Weights of a small transformer language model: RMSNorm before each block.
Each number is 128 + 24 x the weight over its row's rms, rounded and kept within 0 to 255. Layers, rows and columns count from 0. Numbers have three digits each. The size before them is the row's rms in percent of the matrix's.

# o: layer 8 attention output (transposed), 192x192, rms 0.169, rows 33-97, columns 144-191
# v: layer 8 attention value, 192x192, rms 0.182, rows 34-97, columns 144-191
# q: layer 8 attention query, 192x192, rms 0.173, rows 64-127, columns 144-191
# k: layer 8 attention key, 192x192, rms 0.172, rows 64-127, columns 144-191
o33 114:151129153118147104125129097106120121121153161172131086142163102128099175097135135080122103116080127135145126138120144101097131101084096119130140
v34 113:106095138165113107183089190116135119120135114147127132126110111139129100142114175122131128106128125119110136119138107138126112150159100120093118
o34 122:124098146149132098141104141096102131099118144153108147147112124138136102121156155147099166106126106137129108111112131085095131162132104068120129
v35 124:147113125130154105087121136102157109170127095182106105193093114124101072089135097134115120089119119082118162161152113139173170122112116137153139
o35 135:126084095104166089137162117135141113171105142102095128109169153145139099150117126127152137110087097092149089173127125112149114149098124149145124
v36 116:103104142092155124120088136164097112120148144174132067192144110125134130126120108122129114118113114113106089162158115126082165183125139119149118
o36 130:132094153111105115108094146172073081127137081112152112165128112087123161129137107104106130102102124079140117133153068139159145145137158092091138
v37 111:118144102105094098130133105153116054157094115196123150128136117130144127115118126148120149128115092134125144126157151119111157095090137113125155
o37 126:176110093117122141177121102128106094209152143158175117108134102139142134145123119115112144140111117105127121176130138135121089068150095117116162
v38 108:125138109113126112143137112161094178076155165100137153139128171108139097140116117126157094094136135132139127134130149081106078123059119096144109
o38 117:143144111136107093069148100142163140112134160145128107191161175111125134136098150103133106130153117089090155106161121093143108132079154151161128
v39 113:137142124131122131159158159144099152118104113120179115139122132117086109140107138118129161120108138183127086074096118145144079123114124118152160
o39 127:142143141111126106157120118155160150154124137120110102165117151127109165127134103119140150122110159167145176140089097133096111137141127120110142
v40 121:095180111121144150136144134118129132143115102175143099106089135122107122169125126154139139101139123096102120145090115129120130119121140170093105
o40 131:127109112113121104128183148131122118111154145147108132126150112140097130147145148095122109110124126099086157088114123163119098137143141179102128
v41 107:164148137105120084101114114165106178089177144136152118116119134143112116118113148136100135101090145083136138119155108136127136182113123117152107
o41 117:187176146152109099120129145155148151141151151175126098131129147125139133112097136133151163104150105131155112172148099098128136130077121136113114
v42 116:123138133116116129099113100138122116116152121113077152139105137149148078145156128155133115133121102147124147143114089145129092146130125101139109
o42 127:100143134113101133114139071113127128136129116118158117125152112195131097126144123103148096131100083152119120140108131141099110137112116099124121
v43 116:123201103124113136151113142149105097158116126111129161122129143117120127131132133123095106126090100080134116155140146130142141127088135074113124
o43 124:118150113104139121147131113109147135109144143119153149160109101132143158137143150120104149104145098106156147139132139174124161127122138171156110
v44 119:135133137109145129145139142097127098142094109137193129144141123133142133089146135130124127130100095152112148142130128133126143161135154084123119
o44 132:124135165123108116120167121093181099120084142129119083160126099152131158146173093136105165099119134110100146143144137121110137125097136113107109
v45 116:137137108153116155095155116108161108096124113062137168112145173144140112137123100104103121108142120133096139112132108143126123174122124157161171
o45 126:135174117167131135089148110127166133137113106069096082109164145100128124131121151095116125101103127154118131155103113109118150162123130119133124
v46 115:120118128150088147093106109133135156117165122132137098085104142136103102081141144146131172112112179128154074133113104094122125108101119129094125
o46 125:118108114108056114121094145142138153099143144165143143164111138091123139128131113123171097199130125136137119158140118106117158108082154103102110
v47 116:107080105110129110173168126084119106173106132154126189092071127134086097149147149113139120147160099140118160171100130149143112124164124158106140
o47 125:115097125113109169111174100100135126116141155141158119104094077154131142106138149134126117138141151161124149122115108128117124109145148136121152
v48 104:079143122109167087136108161120123098109126149190104142125124114135139091120112144142132106164116125136106122131144119149106131162116093138147104
o48 115:153160143125146133133133119151132118181101113142129103114134102110155090095112110136127108126138113156131134138134108115135105153112097117095125
v49 114:103140181149147106126176125133153156154139130155103108149117086136130106103074127147135132112143172127131121116109131114088127133151101184148140
o49 124:157105134112145109151154139165122117118160087155147125144107109129133134124091112154132094115144164150154099155109173139128108119125086181078136
v50 114:148136112145148113156155127121160140129130106090143115100083158096119058171118147144113121135116126119161140123165063141128144187123104117100125
o50 124:073127153179130061152138116147115102105137132098086081086125135110148139136083168147133124125137116146154123096119134132127134143129148101124147
v51 118:139138164086122098138093107151128158096110119101146133160155152119151117146132107182122114118137128146132145154127125144102102143133128133142081
o51 130:141120164118088128120137115153111174103141124095150164166083114157125123119140169174153150153119116141061131153120112163084112156156111123151138
v52 115:156095090166097120167147167132131125166134170097138151142146107161107122145144109135130172101128115147151086134138127137148123158156118149158090
o52 125:068116139143131096167115109073093165159148144103183076177134146109131112129101067097130149130127127138125149129088127124139132116135102126139129
v53 106:134160143136104140121154134103136117150119152123128090141149114132106141177120151146115168096125110133150178144132129117122154168127107118130152
o53 120:152130140139114112127131074127122128144133083121135096114148128090084155100136122173119116111118149123128177103132132180105147139181133096111149
v54 122:128111124104104160162125153137156141103085087119120151147174120102142088097091133094180117124110143085081131132134136114114125089086149139107102
o54 132:152110092097131159141132149148146121142144102125115152159137132126140104129101101142106134137097146131104132143141109122136102111171110114100146
v55 107:109140123186092139138115139129138107139129115139097143151159143149172130150112121096101136097117136139124128139113147089145096123136141094121102
o55 121:131119166182099136154140132117097166094138111113101157169088119093173179119107155114109149137114136115098099088165141117111136118176187089135150
v56 115:097057138150150109121123154162075109138144136113141128098163129071150095136169106136154135135157073094157134133124109101140136128176092089154118
o56 127:155078125093107150148122161102144188116096141093130143137144082128114152151140148128115115100182087141115141131136136126119141099117105133152127
v57 119:143112132155149136100127155089114088118133098124146099113120104074184114184143109122090127126082089075130166145124120118149080168136126125116131
o57 134:165140145159140134143122164096095164114128179095129144137167115107132098132118111167120129117109132131109134115099172177144086160090103176124114
v58 108:147102116133170118110134144103140127118144144121104106107117137124139141140162122158172114128130122089135172159132102079151134101147127116121160
o58 118:111127117115170124098159166155174134116120157152087113058150113173111130155156126164142113124154133129125118094109090090155139149104100123115136
v59 116:110091145141098158146142111169126095183147101133128133108107141116115087129116151095119112138105147121153157120113134120133152114114168128149126
o59 125:136083129146063098129148132154142117124133148093163178107112136157114117153098130113133122114139110134142175130115168127130119120129157173156153
v60 107:125137136142137149145153118159137114132110106103114104115166164093120134122133127113174115137125143137098121157151108115152139092144073163076167
o60 117:129111116143146120100148166141103154096079116107100164109098130153101126110136124100110139114182159123071112112178095118149205101136102173118142
v61 121:132160104131116126132134096166132089142150140112096126098090096158138168152132149104124129133121117117089119089183121106146115119112116114112155
o61 130:133136139150104121109127108096145084152146163120179161104053136141146109109135116167143166161131113101093120140147129107113172097138071135132112
v62 102:151125123086142129163127120166124125122146135116129159114092081127104131123117121133113155147142154125116140141162150123121128137113156133167149
o62 114:156094149121106103139149116143141131160140123136150111113112132080145135114152128156117122135131147151095124142140115055104132169118120083130135
v63 117:115126144134172130094108145114176117125160168129121127125100114083118114135102169149085120130122165122137144120130123136119146100146133106136156
o63 125:082123137152115131103114193146132146158123153109133176084135179129123126137157151109085143118118137154126083134120158115156130113141137102141099
q64 089:109137111132116108120096164117120150113136148144118129141134122123153141138151189108147086170120136096074136124106117122148105130115080131140139
k64 095:138141136173112097119122107078167154104169160094130137142128118154166172107136121126140095092126136081117104160101103144113097141123151121081120
q65 088:083086101133107107126119117115113126109108134127142142112101150196132126114158089123094118111129100137128153110138145128155150119155161116138124
k65 118:181099108131079131133129121129135130161099152119140129155107106120132124115077154142144132125093117104110151067098108119089143161072112116109150
q66 093:146136126096134113153156120123142103123154106169124133102119121126108133091132118148145122098105145195144126113140118157164114140119170104155116
k66 093:114103153145151105115114167099132118117139112111132163112170114118133140161134112179119151131112179123159132163131170163102147120149144120109144
q67 087:105124147084111097133151114110117085149102116101124109135138105144118076101160141159144095098111114153139057128140130122089131111115157111138105
k67 092:146181111146121113152120157131143101117163136110117137127193134072127131113132132159143145143164124121126131163120133092116141126138105129158125
q68 091:121138111136142112108104124110121092121128107113121125127148193161128137132153097093135130082127142129114117113138147117103109124146159117142112
k68 094:157122103112105148106129147142101138136099133118123118144109150111107085104131142103131100161096102105112130125087153112128148082119152138176140
q69 080:069124111153100153112086119132153133089143142088120148155118135101099122152101152114143155106137140129094097143139121143129133124144121159138149
k69 095:101115103125063174107175132143123154123175078167123149146133099139110174096162109134104137158159084123141124130102113156125122123109139142115122
q70 075:146096118129156132153153134138092148126150152130142121112176145154107136105140166100151083150131158185158135105134133111184159086110118113151139
k70 089:126167124112144085139144086132119107097102154126114126129132113117152103080117168134112114123108148115131160138115172061118149096082114095171125
q71 100:149136117106140118120153104106158103132136109082126111121125159138153124142169160121131110090122192200159148129113115105160149087134150113147092
k71 101:134094137100111143128139130124135131112165116135141116140141169151104153123120104125128129153101103152146143133141085169126150136118134093139134
q72 095:166149163146145105077157119101131131124102083113131153143108115152144108142146145125114104082126132106133135158135163130116123163144141130137128
k72 099:133139125126108129101151132149147121147177109134146123120097130116122149141160105138156170144149128111115127135141085192144101153127122153103139
q73 090:089152121112115149131103135130133111111132159148124155126120097094125125128073105150147144125128100092084095190138115135090130133157148097124122
k73 106:099113112131110120149132170158174155101170108135121116125086143098141077120105107116175149120138113126092102086136126155132126162176109149118084
q74 098:140163097139123097126145123104149110114115146096122113143109126095145160105137171136131137095112147125114113123142166126125132088117159150177147
k74 110:096130139116130105102108138077127126144139117135138076137096152147093134114155137091171122156125143125139110172125114099120140118133121087105116
q75 099:144127104130102129139128118142138127163163178156102138075111151116128123062147158121126134168174123126134137149120126125149151110140134150150146
k75 105:129146116115152191112104138117097151133110115098117138144157107096143101113124094126130120132131129140148140120135176118110183116189135103152107
q76 100:175090103157151128087134114106131093163119096127124104143125124134159133121153114095112128106150199149099158097111145148108113136158135130119126
k76 101:150171117129138136154106127127140085134147161118154131119121156125106153134098132123214150123168143110140153166128111172142121129133136135126140
q77 095:118092158112102130134099157138143172108133143090102134151186117141146166123092143127135121131125167153121117132148146147135091138105081083137149
k77 107:189130104119108126112104110113144146167116194141127142096098105097142154119114162086095186159125113115138081121139131134114143086124132118143109
q78 102:118130148174118140129134136129116116110123083134113153112169120092079151126125125124156164120095142105131156117108151141136114141137128108140127
k78 100:179098174111141087107093121095098146163117112100101127150148156094113109137100084176134188131122114121116115128099163117115080090116122114113122
q79 096:142151162138152138091130117135132119115182097088116113108163133123121162096103107140186184087129146132152130151126103111145106138103133114131105
k79 099:112145114142129144118127097132141157107121128128151118145097131117139131117181124101103132076127144114164085164111173107085143074119161150149141
q80 096:117135074133152115099138108133089139147098103118126080138140155143109115122164126135131165133141149140148159168117117142135120090104106179120146
k80 101:129131120103132115172125121149129147101082145135162113143162162101119103164131106128103090147153144084164156117130098145113117151144102153094135
q81 099:143164116154140132144151184118072102156092164128162086165110119162160117159133129083133100135090134150117175154141167105155121152117130165133146
k81 102:093154140153145119136123077090137147165172121148139152147139135070159137096111121187153128135144147125136129148142124148133123150097102126129094
q82 100:111148148156134113149134126128160133097116187115149122096142133164146125149138131140203160141137129137168152039128145129078130159114126155087114
k82 104:125117136133162100098127104133155088101107175140145095125132174124117107164146128148107097113122150159100115125149120122120133110136095144153164
q83 104:132085154115094133104109082105122118129162143120111122142126147135117129103093115126112098144141127141107109144136135106104124135108152099138115
k83 091:077124114080119155105145129129089088094122136160119152145119147156148145172139133089121099113141155098155091124127115120122086152124127114127126
q84 121:101141134145128145142116170139108107127084095136147125094159124157132138167122135085135127090160094112121120156122143130112131119165111136128112
k84 108:116129127096132108099137129146118060150130135129128117090136192155160103059188127170126103138138158120119138148107144166121102152163151141125167
q85 097:119117151116109110187108103129123143095148080141102134136130182103181137112113137118121109087139121091183114171063108142134143123118151134086140
k85 100:143097153109105154097110129112136122107139149127132111135086110144128137127150117128138155150101117143156102104117129145174132132144117193131111
q86 098:137156089151097147171111115132124123101125155115070161136112105170127160134125160158121110110141108118135084157106160162078114107156114112123086
k86 101:132157111152179137130092188105135120123123138089137145120099115168116121123155110109117111101090143108121147154171109152133088130120153137122164
q87 095:161163141091163130125130166139115112159095092125146109158114128089097135135106121143112152112126141132120077145122100118137151122129110126170118
k87 098:154128120112156106144121104160166129120126099158149129090145161102080147116128100179109104130152147111142065124103107148096117155134149150142154
q88 099:148138165152184120144143091132119136151141150101139096132098115101100161137167144157144120103132073139112124103095134100143126109095099141157136
k88 103:152085101129157165158122129112087154164135142141118107061152112109144107145148109121078140097171112076156147090140127115133121143133163109139132
q89 097:120111125159063122136120141110149093117145084135108143144183138123106144185120125170105115122157111132156139127097134110126107123097112121116124
k89 107:144105137129127129081103166104145111131130116124114103155129130124130129128107140142147126099138137077107131121151119175123134137151128130102133
q90 095:119122089121096131152109106154168143133130090141149126153153108070123148103138144138133138175140131140202121113142107128119144156060104114133134
k90 096:128111136139128153136101127109153173123129098146143150130137105126116137098135150144181142139105115101125104145163115143114142125090114111163161
q91 102:115146153118118173137146127150141128159160147141153147106145120157068179124107130130110143159114134151143113138051138137083132109152133105136170
k91 104:135140106140133087178134114114117166146124152137131162125106099178111162153130163106094107150172139129146122092134093138156150118094127160106123
q92 096:145090111122146083139080143075133181135104142132129117120145119155136114144095146140144130158116092122151111080116143125120117134120116100146120
k92 104:153148124114176098166110159127078143159134129126106105134079103120086131130141099176073115155125131156115109131143109183158109122132120076180098
q93 097:130100126117167102156122164122144107148123188146126084134134122133103102128112130123168144117107194095116142143146091159173160149162129159138096
k93 098:137159118101126161153121138135104156135116144162123142118119172151152124116080141140120113137149145150103148145111126124167137171172115115175102
q94 095:115123115142088149098100129140151198135143127149119139139132136135135120102169138127161109083134134155084106106120127149152136110112151094146118
k94 096:110161121138134128128118129160152136123147131140098146119171152113139130100131144115113122111124117124074101172111155130116129098136157143154147
q95 089:149118106195125104139144175170136118168150143091159109136152142157098151135142108131121145155157110113131111089120110120160138155134134158087156
k95 096:137140181101138133139119107128103150127129079162133109165178152131154106151113132153098139126130103111154141125144146133124089089118142123150166
q96 098:131127094122161097134140151097124111144147106122122104093118108118106127078145115133103092120159097112182148132086124110128158130123159117152146
k96 110:074107130145197125136137130123139167129161131105129153113138076114169140127101153142111145130144127154146108121170144068127166164110116145133127
q97 101:141110128164138133098119081132138092127139123126118134105107107142101138164090120111124128139145145125126138084096115084139086149098140116108086
k97 103:141111151126119145104175120106071103133119148188165146134146135151107150111118124153112132131120195107126102103144157119091153137139143092088085
q98 104:149157100101122134121117093128105125130093127138126143091170153146129124120135145146140151176140133117125136150107122129087153125153142140107153
k98 105:113150145144123129130106124122176119064069173153141129151093104120124108134108137123112118188091144163141116103145140152118120126118115155128130
q99 100:149134143197112115102085114123125130112172161113161143150108158163159158106101139141103136143127140120119103135139142122137100165107108111111106
k99 102:120104134106127153150146124111111129074140160124152144099128148180137158128155140114119123111097142116102123077163172141140102140158194121128120
q100 094:163119139105106180117108123108138111145116077152147091123118110172090087143112099186159106133160201154147104114132169130118137120152184108140140
k100 098:110183147126113119146131100124105177150104097157104103105110134136141154132117097153126102131131151138151124127112121136160134085167136120112120
q101 097:107136094165148116121121178141114156149139158104123136102167155128160118126147127156133110097116183095134104101152129065101172161136125092143149
k101 101:154153106092125153151117156122154123121132142132125115165109116159136129152136140106151145081110098118147127109146151105142144081149105087132112
q102 100:168095125115109144131126148141121128088164114116164147121104076144112124146164160165092126113123141115133104123086118064111164078161130116150154
k102 102:099125093093114113105134135142099123149128114162130141126085111148124108140147125182129193133106133079104141127151164100150114141168114154117155
q103 099:091138127095105116090132132111116104121173102090139126206126079145128120148164159177146151131099160101180146125133126126152103157130169128127139
k103 102:136105078146126104111094136087151146170118127158157148166103122138160135112126167120169086126163159132126127146096152156131106102150092115109133
q104 095:094122122136170152135105105079134152120114155126105122138101176122149069070123104115097094139095161139099127119103105138126120148105133130101093
k104 097:115141094103094114102135117120156136137081165137133106148094189102102151107130102115151089126108098144129084132109161159119114122101124176140114
q105 100:125125099101145123152139097128105127150140173148163102108109096127145128150114140142110130144118164135127132136137097125124143174093159079174089
k105 112:146130163145150109127161130093145141153127147130129122147109131095088156139127148139145109202149136133134135135144163129113169131109147126097112
q106 095:167088082104118133091114121132145107129136129174115123117136156121106110160102121102115135112137121126129160125135122096105125079103110158115149
k106 096:116173153115177140156110176122132118188111145130126127150127123118117132132143104106128095119110151079135133152153117157077110111148138118126126
q107 096:133126129117115103124116157102136156122129141068134154141099155122096111132182119110132121122095104139142087095149057088106132132120109128099125
k107 101:101133112111130108055092123152118131128136096110106076141102127133123106158112178131131077142155142122098109139110083117134079125128156106116116
q108 104:104139099134072151137067125171114127141139101153100127114113142126181135096101155150145126130121111109100100130088142127098152115134129149134105
k108 100:111125116131149153132150083128085133102148139145126125119125079151156171129184134110102104138097111106108144136146151131149084108156154105127147
q109 094:124112095137118107129093149114121136143064143118116120134125156142119098074175148118151181152186165132143092151095169098116121102112115094140105
k109 097:115104100120097084127103153149124104120093108146110115179158123132137134131100127147064133122105073110098152144103143097151169141125079088133143
q110 098:139140082123120157119106119114111151131127100098168118165155124137132181137118133115133153095106144112117161167145175110137130085121118138142084
k110 100:153138123158153120117146159135130160100178098095096141131112086111135160121130147130153123136116130146136082103129153149156099138126055158121135
q111 094:099169129104117135149150174160119125089115101160137132144121128162160148122082115126113151089108111120123160131158125081110078095097108120086117
k111 097:186122151149132134129142124122117088087093133148087161132131110081125094126138103142118138144114138118181157145078141123109127128119092117082123
q112 097:096142156109128136123163118107084090109113095159104125166150170114140166127113125134106120110086115092102073147127132138095160145162113137161127
k112 099:146142164100135147100110123116133143110126120128120152121109143108200138111124119123146097125163129070122127141056152141139122129138154156105118
q113 098:133105152152135111086133116141143095157113132062136127165104125087137154129125156136098129141149103115153096139126124139109169107081076126145094
k113 099:168126120131128138107137135134127093090144106147089111119113155124107122086119130138131126133169159079121074144123165122111118118123099127088136
q114 125:137132125118107162120149138129135128150095169105133134101140114172105117135137146097113134140136083137128148129156137178145143089094122117121128
k114 101:119153137163168117132121108118125135201116179154097148139139116120105126165136130110124148105133102143140106137131140122119128120146131136139191
q115 104:119112122089092142124111169115106129091143056140114131139160151147133150132132131119148144115176111133129123125140103158124130148085078103132127
k115 098:127082138147150148112154139124117112100141121145134103164090120132076103143124125110135109113109106111129105135185106101143123107111135108135114
q116 097:101112149107088131146143135096119126109083128140132084126139138075147105161092139122155145154083171153104132153102110092158117157116122141116134
k116 098:149134108170143167132105070151140136114147128155128161120110149127163131122107134146090095149120107142148124164116098153090103116136136135140134
q117 101:174140098111109147106086146119101119098121140128162136085163102145120103103148102116142151114116145102144166100093116127140080132148079133121097
k117 094:109121112105091157153100148113118182138124155169133138104116110137114124101111137120129142114133156077163153098143102125129131064103103112126162
q118 095:141093110135118131128143147119126118138059143122076149144155119130108101100171119116102139137144103084164112149075134112128140155132164093109111
k118 092:161111152095149144146169136190134110172142104157147159126105113161103091087170091148140090104162175130133118150131090154119099130094104109137138
q119 101:141132136121164124141127062110081110149143192122128112151172105144152108114141134119101130153163146091154140132114155129139096127113157103134124
k119 103:133134117142168103095109152110099103125145127160168115098104103171103112105127150105106153107107149114092151103142119175130135179113120130130093
q120 103:144169154138099140146083138126119109134180080150143165134129113077131178116124148124117148121138135149130096121136149132124118138116121124143154
k120 093:117135131101169125101156127124104156109161124129139114099146114132121137111112133106130135125162124163104136105119110110105123080179173128177102
q121 105:110134133114177136113161125117135147138100153173162125122087153120127149142124153125101138121120128151134113143136128162192161127101118148124139
k121 109:119198107148163113123082169143156129125112137139180163105113120121122134141113142182162158134093126154169148109131147143120147111150118119134146
q122 151:131099119099120125099158072113129100115121077127140132141127157101119120105124119126140112111153140128096109140142132163147135133173136156146158
k122 122:076122133112118144114095112121093132092076112123066129125122120123112155114159120130140129148157137153104140123108105137103121100159143186097138
q123 097:145122103154105076128133135070157128183124146166125117103138095161100137100143139114151102094153130144137151105124180091110101123100097171130129
k123 101:172121126141159147127115115132133147182095144151069123147111162178101118139134150106130123099138124125125156168173188153141146127145148136191096
q124 102:119115137161171122171150128125142090095164171151129107160135150132122104100120123132182127094144104141142089171096128117116145137136072125099122
k124 104:125148154123088105125111100102157152155169166076121109136121129161137138101094100145166120114092114097126114118090106135143148145158110161108108
q125 099:117139121124176121126131131135145171122123133116120171123148142089153112165088133127133108156117131153209115146118088148121090116125092158115135
k125 098:149140171100147133157125111097131138151100160099139113094107119124149106150108160137139130122117122170139086111073094124090115142143150149114122
q126 167:140132160171118132124130138150116133125134118083122126136124112124145118152076133117142116135097140131149146094124103127127100118120132142135140
k126 105:105130131150170131128102102120147149113119089143139111187119104171168146141146158108158092097099138134115145105117153097104126087125103122110123
q127 104:113169098110134090141134104084129117119115171172164148133109113108120090144092152087142142141148106154131141125124127108123143080110144083127137
k127 099:115143141117088117116117123117152110171119137130141140113114097137144101168108165108164155135102135151133114148150126100102113140080072095078151
v64 089:142158129130116128133143179096147101117134118129100128126082157129117107134118143127134134127131122149115138125168092111109106132107074137140096
o64 080:128097124149094113126090145204143146119109123155117119132107138110121132108123133133136110160159124138142174107124158120131176141125107124088144
v65 104:171089157093143155128150110144099130153118083116135075138154102130134129101133129110125136131127130136146117129135152115133109147144136132113114
o65 095:123118151102122124152089110144117161113132130149155173054133130126125144138096160136124133115103133134092158087126132152109114123140145108174170
v66 101:084084121097116113144116117150127164156099107123190132105115121091122115105101150087122149119128106143111080096122165156173106111154104131134128
o66 089:135134130186093129108115149115118123098132112127123158161129117134134124155144126165051103100119122153086127112128116124096096086132162104144123
v67 093:146152121164127146122105068104144094105155124102116135106185111136162176136132113149117108157128101146109107182119161118100160151098112171111122
o67 085:103115159136173116145166165141141148132119144096078116117155163124102124162152102110164141121138099119155108127111118147175076099132137085100125
v68 101:117130169164110151125140138114115133108106127168137117113113127130072105132144158166118095099156123110143155150073159125145137091119152136138176
o68 090:121112137142144100108155090112137126123149149144131161162102185123136171123112130071123144126095130156116092148113113165114152109137149140131113
v69 090:125151138136098169168119124128156093103106151133102146126131131109107100120161106154166121130112132116136135095149135160121135130116102079119136
o69 082:098115113108116116174115111130095151124148114147123081153118119139134170137077125105124067092101123158125134135091114113109120113134137104156152
v70 091:132110093145141124196145084146164165138124176074144140171126094107144153156108098124143095130076136105169101092114129171146167127137133101096118
o70 080:126124108107077193084110172151111150123125138128133138108124106166131117133161142114115149103171120126150155129141141081089072122148132114146130
v71 096:116113104112118106073150105113129127129131125153117122150127195131152096137131148151113100152116117170097160153118144101109151093100096130099124
o71 088:152147139151142122155139104104125143099092124107109108137129119080076153114172111122120122083143143111152124084139154103127094131105122182124123
v72 098:108108157113095120112123139102117116159105116109123085153144174158151118119166129160119142100107138136178159100126139064118156151124151139139104
o72 090:173128108125127135179132140161141167113131105112108115138122111117121159167105145101139102130139179115146144144118144150161094123086095090127093
v73 088:140087122138143127155128122120134138148150096121154117147165130125126122114099122127146137146122157160115121156140113102116136137117128122124135
o73 085:145175112123125123114105142144145131122082127131141098134117127187120097158113149116163144111155173108188137127123137158132152149146131151146100
v74 089:106170158136115104160148121116122133072151126108108128145123111091121101166133132147108077067093128124142096151106088112159130139091113128136135
o74 087:142127106133121103115124101123148099136114180134107165091162140131088125087185148082104118147160130156151112117088172127101128090090143126177146
v75 098:117153105143087149135125150138146165147131094128139150111121113142179148118167148140145151128153084140104089136139196134109117108169123169144164
o75 083:135136114126131155127112122105138126136121148112121103150143102101126148173070117113114115145100137139132163074143095152110132146149170091125067
v76 099:153131215117138108124134105172140158116181137138162102149097117127130151091140105120102099120137161093077134143122151150137106151090162105094131
o76 094:100157108128125137169140148161197152110127148110142089085135144124131084134091141118129148109133133143125156109139156137128144102163119126137162
v77 088:094111106112187126132090141084103147144108143087162132099130150151129090149086155176174130122152158153119123124113105112149139129094122128153129
o77 080:142134131152089112136124122138128086142151135128121149139086079127120175085123165093151139135115167114088121173156151138144117097196152118118115
v78 096:152135151119128095116114100074096094117110123118134104116108126101139093108127115141157152137118120131163157136123142135130130103141138127156103
o78 083:145104128118131150109140125175180127110121077144115143122120172117122182138134140163106133106145154229150173138164121112088145142131127136151171
v79 097:094108163158112149155080143143112156145118124146112158208103162136113100141170144108167124100091144145166155143118102081156120147120148089144121
o79 091:091126114120126136150175104131115084067089145099134096099125109111159137140124109063107114149130146139109158145144161171093161137124151123107116
v80 092:099124158127133136127117121142138160143136168098101142091086133129102136100147144134156125115101177124121134101139156151140109138148152122126133
o80 082:106116132107141174137091141128138128116116099162145166172168134120133077148090117116102133134096127131109130161157118138122121095133102105133126
v81 101:105124158086116159101113142138094156127153117145119105101118125135152123144161089110153131166102154134170127169153093151105099151116160133094142
o81 096:103128109109094109169156159124127119086138102147145084149157141130117136133102119106136145161167119112095163131130130122184149135133145084162128
v82 097:132150120167086134096121144122144073105124130115108107109110119122106143104135113123101112135099103158153121142119132082104078143098106091144170
o82 089:147144169128148056153139117117101115152137137151169132140138132122115116121157119136117154137164116142102116147107114144118104137108161187120134
v83 091:137109093086133106094162158126130086123136119119076138131154147156115105128140154143121126076112147168113146195155114126156170087116131153172133
o83 085:129150135125151117194105111121106133106116131134145128150153146091128181127122119111087063148147121120160121094103152076148118118114113148102128
v84 090:121134124169110120126129125097145187112180122136098088099109125156113123114125144145116149098123141150137122139121129118138117120118148128119138
o84 079:111093157142132141133102114146129076118166120114146132135123115117084166156087116142126132158111116105130118085166115175165125160150153126136107
v85 097:120089159150150140129109113128078141109132095102138160135123146149140113170137144132109074085089094117173157133100133120159138147107124109152078
o85 087:141125123145126118137104152144138092154106160160075066090127135134120138109152129119101123149122139127062145155124123136131125116145108110157132
v86 092:128124146115132135125088181165131130132117114127091127102115116102115113137069073145131129159185109170099151105127139141122118097144134143135127
o86 086:153123088121122135133071098125110118147134136132130097143136086109147146144105119146135108124063125077171112108123127121108135150112125113136119
v87 087:161170141150145110165160101151120149120168110117128125104108177135154168067090121146156133166142128119143105113117181095135122156113156148139112
o87 082:116103119125157156136090106115133123130123114128112151118150115136104131130111144136158145186110083115113135110112107137147150073120087150121139
v88 096:158142167130126112112097127102091180139117087139143104151080115136096166135156117126135136110157111125131123150113167148131108166166118107109132
o88 088:094142127150145155116108130136133113102152156175107128171143134134135132118134134158174100127083138094079160132142138136149106152134134162110102
v89 090:134168108129150141124138096127113145127125118183124163149118158123137090137118112138125129133137162107129112143108114118181134110084092137095139
o89 079:125106121111122119115089137092125113149155134123130100122154114176119125102140141092145076119111133122124136114174114117129133130168180116153113
v90 091:121077136167161148140120134148083123116106115164177107123143100114116161141174148150145139102133135134105121057169117085124129144115107124119138
o90 087:125162147090112125153119091128118102123125112124111121133134131133144115095096132102165112141114133103116092173086131158138134141110165141107125
v91 096:153085102121132157135150121108133108140098137104133106136142111081138135154086153121117113158107162153144153100123128112181103106125098127122138
o91 094:128149130133104140066116143097121148138118100141148144171149129142145120136159126108161100103151156096182137115141154107073087168156119161090087
v92 097:124119148115086150159162113097111125121126191140126160142110119163097107113089152125139165098099155148152104107111135152145127121118101138141110
o92 092:104148097088122134133113147126126117136123151126142136175132126099130168116127130130177142183100141072073121199164100094143181147136143079166126
v93 095:129158092089133128132151076129131128096112159068070190139159150168099157125096166130115162121093117117146127152151090127163147131121109131135107
o93 086:102135099102105135118120109112126129136101096138153126119065110118138122127133168149125115150129134132153133110147126098106101134125142097118094
v94 098:113154129136139142117139108112133108103067146102146082107107149119100176145168121111125092137135139129127106094060098111096176168094134106113120
o94 089:140091124109152121143110170085137143114123112100130167130135118100154116146071110118154144134139136122128115108169218146157137125184103180136140
v95 095:124112102089137104152102136129126135093142148134167105155135122148141146147140091094130154100127130106081114101144154102127139088132151146161129
o95 086:103166124164125161104103121147145154141101100127120135100101138095119152136159116136131115125089108130154136116110148158122157108143143125094150
v96 096:139113147160103108147140151141114154185154073100138163104180122159122166141154144162127087175133158173126079108142121159103141127128107125134126
o96 090:160139121149138143100163100118113100144132151133117148119128145147135108137094099136099180150156134118144185173116138125183130121114142086146156
v97 100:202137126141154131106164109184137115152156077129109148109136113125155103149160141113117126129172100143098132128126133146125099167127114085123100
o97 086:106133105104149144155116118143081109075088181199135129074150111112137121102086091109158160156146091117171149115113102141115096130144132136134140